Weights of a small transformer language model.
Size: width 160, 5 heads of 32, vocabulary 8192.
Architecture: LayerNorm before each block, tied embeddings.
Training: a variant of SOAP for these matrices, 2733 steps.
Each number is 200 + 40 x the weight over its row's rms, rounded and kept within 0 to 999. Layers, rows and columns count from 0. The size before them is the row's rms in percent of the matrix's.

# layer 3 attention value, 160x160, rms 0.226, rows 116-125, columns 0-159
089,288,171,219,162,214,216,188,228,208,225,290,125,178,175,207,229,189,231,211,150,147,132,271,198,150,183,199,186,220,167,185,170,131,155,143,170,254,215,174,170,251,245,211,237,181,232,224,174,188,177,217,214,185,184,245,168,152,131,184,174,154,155,200,172,211,202,208,194,223,164,240,211,144,196,202,164,226,204,218,256,258,187,178,147,249,197,170,193,241,144,184,245,224,194,236,158,265,207,218,196,186,146,103,250,207,172,197,127,203,207,172,251,125,111,281,205,302,214,176,165,221,193,180,225,220,218,217,206,181,227,188,115,182,247,219,223,182,195,247,267,200,240,122,239,222,312,197,192,221,215,165,151,205,252,149,106,224,261,182,151
083,193,179,174,216,208,214,139,182,157,175,161,239,189,232,141,238,214,158,229,236,129,297,229,208,166,166,236,71,180,230,249,165,231,252,171,219,246,145,205,172,197,227,250,160,324,170,191,179,224,279,138,141,203,158,268,144,157,227,130,194,194,190,143,236,229,166,225,208,204,252,239,148,243,233,219,191,238,211,197,249,169,272,186,188,217,202,167,184,173,202,245,221,113,199,167,196,137,192,203,184,125,182,215,248,186,214,174,211,212,190,286,233,181,216,211,151,166,203,261,238,194,255,176,145,189,195,248,225,194,157,218,203,132,259,158,191,193,103,238,239,217,152,179,243,168,170,142,242,224,202,155,273,175,227,199,173,195,214,212,188
098,257,185,189,134,154,183,175,120,171,274,216,210,243,173,197,76,173,155,187,241,197,171,179,162,197,167,201,94,260,230,229,266,140,164,148,213,253,174,142,226,137,233,180,127,161,225,172,136,172,199,178,205,175,211,213,188,203,184,195,239,293,267,234,165,233,190,305,239,166,223,172,185,209,221,216,150,173,233,303,224,229,320,200,222,182,178,105,237,164,257,142,204,224,145,167,165,218,235,185,172,190,234,220,183,181,266,171,171,202,187,154,216,220,209,192,249,127,201,230,227,218,190,221,193,239,239,203,174,167,166,138,164,178,191,205,209,192,210,211,232,259,205,197,171,267,214,219,194,191,126,182,203,184,150,170,210,201,225,232,190
097,205,196,160,236,202,202,138,245,194,234,139,201,181,245,225,167,283,229,241,180,177,269,233,245,221,214,231,186,177,220,147,231,196,165,192,181,242,173,157,200,131,196,300,125,244,178,249,133,180,255,158,231,170,193,182,265,147,203,208,215,198,222,137,152,225,232,185,217,200,139,273,208,264,188,161,193,139,244,237,193,204,265,246,227,203,180,227,224,275,238,154,197,256,221,152,201,170,240,260,252,171,212,169,191,278,228,230,176,271,215,283,137,226,184,230,242,200,185,160,214,181,268,180,151,196,190,253,175,152,155,259,217,209,196,146,191,118,294,202,226,231,248,199,153,191,139,162,215,157,174,190,265,185,173,113,212,212,178,211,172
079,115,246,220,215,222,198,209,128,244,157,216,257,179,188,205,228,153,236,202,147,240,217,147,224,283,170,255,219,228,178,278,196,224,172,286,185,248,255,223,160,124,203,174,233,204,246,199,238,117,182,177,230,224,252,139,177,197,183,217,109,241,170,237,222,150,181,208,249,241,232,108,189,183,226,198,245,258,186,208,257,169,189,151,180,172,134,159,178,162,211,206,165,184,124,182,239,200,176,192,265,219,139,217,164,145,227,171,146,232,230,146,224,224,187,158,215,276,207,214,206,208,215,219,201,197,292,226,175,214,154,213,200,189,272,201,158,169,141,78,188,260,194,129,162,210,216,206,152,245,167,220,256,213,186,239,169,196,167,171,192
082,210,171,187,222,178,219,190,232,219,221,247,124,168,208,173,213,169,245,154,196,143,216,242,200,178,186,244,109,178,172,166,163,240,223,243,178,176,206,218,135,170,290,143,202,184,173,245,238,142,114,233,257,124,227,131,212,188,140,233,242,195,201,167,217,198,232,188,183,149,163,89,210,198,206,146,181,242,195,140,184,196,215,228,189,177,143,220,205,214,185,253,144,195,81,205,204,256,209,250,102,177,171,256,174,290,209,169,202,191,265,185,238,130,253,239,244,171,202,205,174,194,204,110,139,176,172,258,212,187,237,178,224,237,233,196,217,228,208,228,194,182,186,176,178,207,149,205,172,208,187,218,236,249,271,177,240,182,316,171,188
102,188,187,182,195,201,162,212,240,225,176,227,217,169,151,203,211,88,230,133,211,177,179,236,193,215,123,158,250,168,162,200,273,223,221,163,201,201,199,170,152,206,190,167,195,190,187,153,247,190,192,169,262,232,298,167,237,198,241,119,193,269,218,239,213,217,269,192,144,178,229,193,180,160,159,187,185,152,137,222,258,258,188,196,277,197,253,220,252,165,224,288,235,224,198,292,247,142,228,237,190,220,191,142,215,160,150,215,184,178,195,235,169,222,216,189,165,226,165,239,234,190,241,254,218,163,170,211,173,172,250,246,168,209,153,95,158,175,189,257,203,261,189,184,168,215,268,245,97,209,232,197,199,233,284,246,173,170,240,284,197
096,228,213,139,174,222,204,201,173,235,196,240,87,282,274,150,194,156,197,233,207,247,206,191,173,239,202,274,322,152,199,231,170,202,200,169,178,216,215,211,190,169,190,199,197,187,179,233,163,124,248,209,201,233,147,216,157,131,243,236,285,255,176,191,229,263,177,166,176,161,228,188,208,258,244,207,192,184,222,162,257,283,166,229,263,195,206,98,151,184,114,278,208,198,242,240,163,199,219,199,170,172,182,158,168,139,218,156,149,217,184,191,134,188,187,187,172,168,185,138,158,219,217,274,186,169,219,189,191,169,213,170,206,187,160,169,222,175,220,199,253,173,184,269,161,234,200,260,195,151,239,170,236,241,102,176,122,155,201,182,225
093,237,230,202,277,218,276,185,205,286,142,187,168,208,218,216,191,192,205,192,204,164,210,190,245,219,171,201,218,183,205,200,215,188,216,176,239,160,122,155,235,227,226,181,180,253,203,173,155,222,215,148,191,255,178,183,195,230,293,218,161,227,226,164,199,257,227,157,162,225,203,224,242,133,233,160,215,210,117,192,157,295,240,222,235,201,262,183,191,138,235,176,241,174,204,209,191,222,305,235,141,204,152,224,233,134,206,169,195,298,167,142,227,163,168,191,228,196,245,167,183,230,232,192,161,262,222,167,254,163,163,108,175,171,145,197,233,187,185,168,281,266,178,233,193,253,193,94,203,187,189,181,232,227,297,249,201,166,268,140,158
077,105,198,232,132,213,216,190,229,189,212,184,147,201,227,243,150,272,193,228,288,226,185,219,199,196,222,223,164,191,221,253,192,185,211,258,208,159,248,179,240,204,229,210,171,177,206,235,215,246,286,123,152,203,203,196,210,216,248,150,262,236,180,220,104,262,303,225,153,200,221,282,109,149,229,169,272,222,214,225,219,178,150,124,190,253,199,183,243,159,271,151,201,207,241,192,178,161,139,210,187,176,187,171,207,167,171,171,181,185,250,200,179,193,106,222,149,199,222,229,301,198,195,247,214,100,282,206,140,184,224,192,173,196,170,165,260,169,207,225,179,148,230,189,201,204,182,228,201,271,136,148,230,190,215,236,191,206,189,165,198
# layer 3 attention output (transposed), 160x160, rms 0.216, rows 116-125, columns 0-159
083,192,215,178,261,159,186,249,201,244,214,219,215,262,163,183,132,242,175,213,193,207,221,166,238,244,218,242,212,109,260,243,259,188,166,274,170,189,175,248,227,129,159,219,222,219,224,175,178,216,249,161,239,271,225,161,218,245,257,120,228,211,176,181,206,277,198,116,235,99,204,201,136,185,147,215,190,203,192,158,217,272,208,184,163,159,171,253,135,181,187,177,127,156,190,170,184,234,161,230,152,182,295,233,153,257,189,218,236,137,206,210,172,246,149,204,228,176,178,241,230,206,135,214,165,255,198,182,223,209,195,223,303,237,160,199,251,168,225,193,224,170,150,261,230,240,164,207,241,194,175,153,248,223,118,269,229,176,188,154,197
089,165,221,204,163,291,193,202,146,245,217,229,230,165,198,165,268,240,213,198,195,234,137,205,200,160,203,183,308,238,186,200,107,235,99,185,174,239,224,218,209,251,205,99,214,175,153,214,216,225,177,220,172,226,230,164,146,151,200,252,185,244,230,306,241,156,145,169,134,243,211,150,149,207,216,244,172,255,122,223,163,159,145,221,268,231,231,222,185,174,200,215,235,198,238,239,212,199,173,187,232,193,151,220,195,121,214,155,168,147,236,153,198,243,171,131,186,202,168,177,167,181,227,200,191,182,265,223,185,215,268,185,214,250,183,302,196,187,237,220,213,249,153,176,144,182,216,247,175,171,238,217,181,178,187,120,236,211,203,266,134
088,202,186,268,117,226,166,235,189,272,168,157,196,197,244,166,260,217,268,246,226,242,236,186,215,159,179,181,246,157,178,174,144,232,141,213,258,253,238,242,193,208,185,131,209,167,241,144,237,158,198,199,174,198,227,222,204,242,272,165,230,158,241,221,229,210,200,180,167,263,221,184,107,96,216,118,197,180,160,142,244,216,136,181,184,234,218,250,144,224,288,233,244,252,229,230,192,165,136,245,266,159,204,132,269,203,156,209,139,247,253,282,146,191,198,216,162,263,189,284,174,228,199,234,210,173,165,162,230,220,228,227,219,215,150,157,156,166,164,241,180,150,191,175,159,191,240,159,209,185,132,220,175,213,180,181,184,197,204,172,191
091,172,230,210,165,194,226,249,132,286,255,226,187,167,170,142,260,164,197,207,148,245,222,241,196,251,163,206,193,196,225,259,261,130,211,181,253,205,210,174,213,263,205,183,173,178,205,207,206,196,232,301,182,260,154,254,148,272,232,217,261,167,262,233,271,174,215,185,185,155,219,191,178,126,211,216,261,219,153,246,224,206,165,203,194,197,197,183,158,139,178,193,194,175,126,140,221,176,216,167,136,253,207,248,207,113,198,225,239,212,218,146,245,116,248,211,207,229,229,174,224,183,193,209,307,174,276,219,180,150,259,264,154,194,255,215,169,208,206,224,232,159,150,239,153,221,235,182,192,247,219,317,208,189,257,215,198,197,246,188,220
072,243,178,207,185,136,203,261,213,167,241,198,174,185,229,193,241,220,192,242,247,115,252,238,212,171,228,242,126,247,238,170,215,228,229,208,221,145,170,232,215,242,233,258,229,276,131,224,247,203,164,232,215,150,231,253,185,253,266,209,264,257,203,185,181,267,111,171,207,193,201,267,205,211,249,196,161,252,205,151,172,281,272,279,207,236,186,184,244,162,176,160,226,252,195,220,155,219,180,230,261,186,215,228,145,219,139,153,222,251,229,224,120,153,245,242,125,209,260,159,195,204,236,190,232,184,172,212,338,197,173,156,184,198,228,182,210,176,208,186,194,167,188,235,220,203,220,207,225,139,198,184,212,128,158,241,178,165,109,173,204
080,249,226,116,162,186,196,211,213,200,144,166,178,191,169,226,147,188,55,211,261,243,177,187,205,178,239,182,193,196,190,132,181,209,255,196,229,231,186,218,267,226,221,201,215,234,246,165,154,221,302,167,256,221,208,255,253,202,264,237,230,194,214,237,211,201,211,241,227,95,154,167,217,182,143,186,235,205,171,251,240,169,193,190,213,171,244,225,180,219,225,233,229,157,285,156,154,178,176,148,237,228,240,272,202,237,258,179,199,202,169,147,148,265,164,122,184,190,234,133,227,255,199,267,163,243,202,198,212,145,178,244,138,210,206,131,238,160,171,164,165,168,140,200,186,244,202,194,205,178,188,240,203,226,132,260,182,233,127,217,269
092,199,321,253,221,150,182,145,201,221,181,208,129,239,247,298,143,261,159,158,231,229,309,236,218,176,216,186,166,222,110,202,212,166,244,206,252,142,179,161,192,215,184,128,241,180,264,229,188,168,205,207,204,208,130,227,254,194,146,215,168,182,136,164,166,139,166,245,161,216,117,151,233,313,241,191,210,167,197,159,210,212,300,179,199,190,183,242,141,187,201,240,158,151,232,245,132,273,241,202,243,212,167,211,215,243,179,235,212,247,146,184,208,193,180,161,271,224,196,171,183,213,165,208,158,260,190,223,191,221,168,186,225,204,207,207,216,185,193,230,202,211,196,270,215,184,205,249,221,212,169,156,196,276,182,141,149,202,173,170,222
091,225,207,219,196,164,169,125,203,194,192,186,276,116,141,288,185,176,255,196,209,187,166,272,238,141,206,195,109,207,158,164,243,106,283,244,207,148,198,216,249,178,132,136,149,210,199,218,228,214,189,181,195,234,244,198,219,287,222,171,160,204,189,196,172,196,237,98,176,147,190,177,257,142,136,175,159,160,176,260,152,246,227,194,174,199,214,269,185,197,248,217,181,205,166,164,194,157,246,162,236,195,163,201,210,166,239,239,285,213,160,212,234,138,189,204,215,179,153,217,263,151,197,155,278,203,197,185,194,143,224,207,188,211,253,264,132,213,236,225,168,167,202,166,233,231,250,159,197,285,187,255,242,198,202,179,221,180,125,209,194
089,150,216,153,200,207,161,175,145,173,206,217,256,197,203,127,275,192,227,208,230,243,232,168,215,111,180,186,236,244,183,196,202,179,216,298,208,236,216,218,205,151,200,148,221,169,201,219,211,240,263,178,261,166,291,205,176,195,114,186,241,193,196,264,182,168,137,164,235,177,201,147,149,182,193,214,189,175,261,225,316,199,216,200,180,171,189,242,199,211,237,235,311,163,214,277,175,174,242,216,217,242,230,134,210,206,206,187,201,180,209,256,187,196,144,200,188,194,162,252,300,201,187,169,216,130,223,213,112,157,125,171,181,187,245,216,164,196,194,262,133,143,223,183,235,179,186,199,181,247,180,269,180,256,233,101,236,251,181,231,218
077,209,185,156,249,187,170,166,257,228,230,216,157,223,231,228,199,220,174,262,206,166,199,272,190,191,152,171,209,183,199,257,210,181,98,248,189,254,157,194,137,177,265,252,169,242,198,166,159,181,139,185,64,170,159,172,158,253,156,288,242,232,244,148,158,226,163,238,149,187,230,128,215,245,227,219,204,192,180,192,198,161,222,145,193,255,225,249,243,161,180,136,261,196,173,176,163,176,184,261,139,221,184,228,173,255,153,210,194,154,192,197,205,172,224,178,166,110,205,185,173,96,202,171,215,249,238,187,187,169,168,207,260,220,157,163,236,114,165,215,197,218,239,278,260,210,199,150,207,212,265,237,148,146,181,208,185,212,253,202,175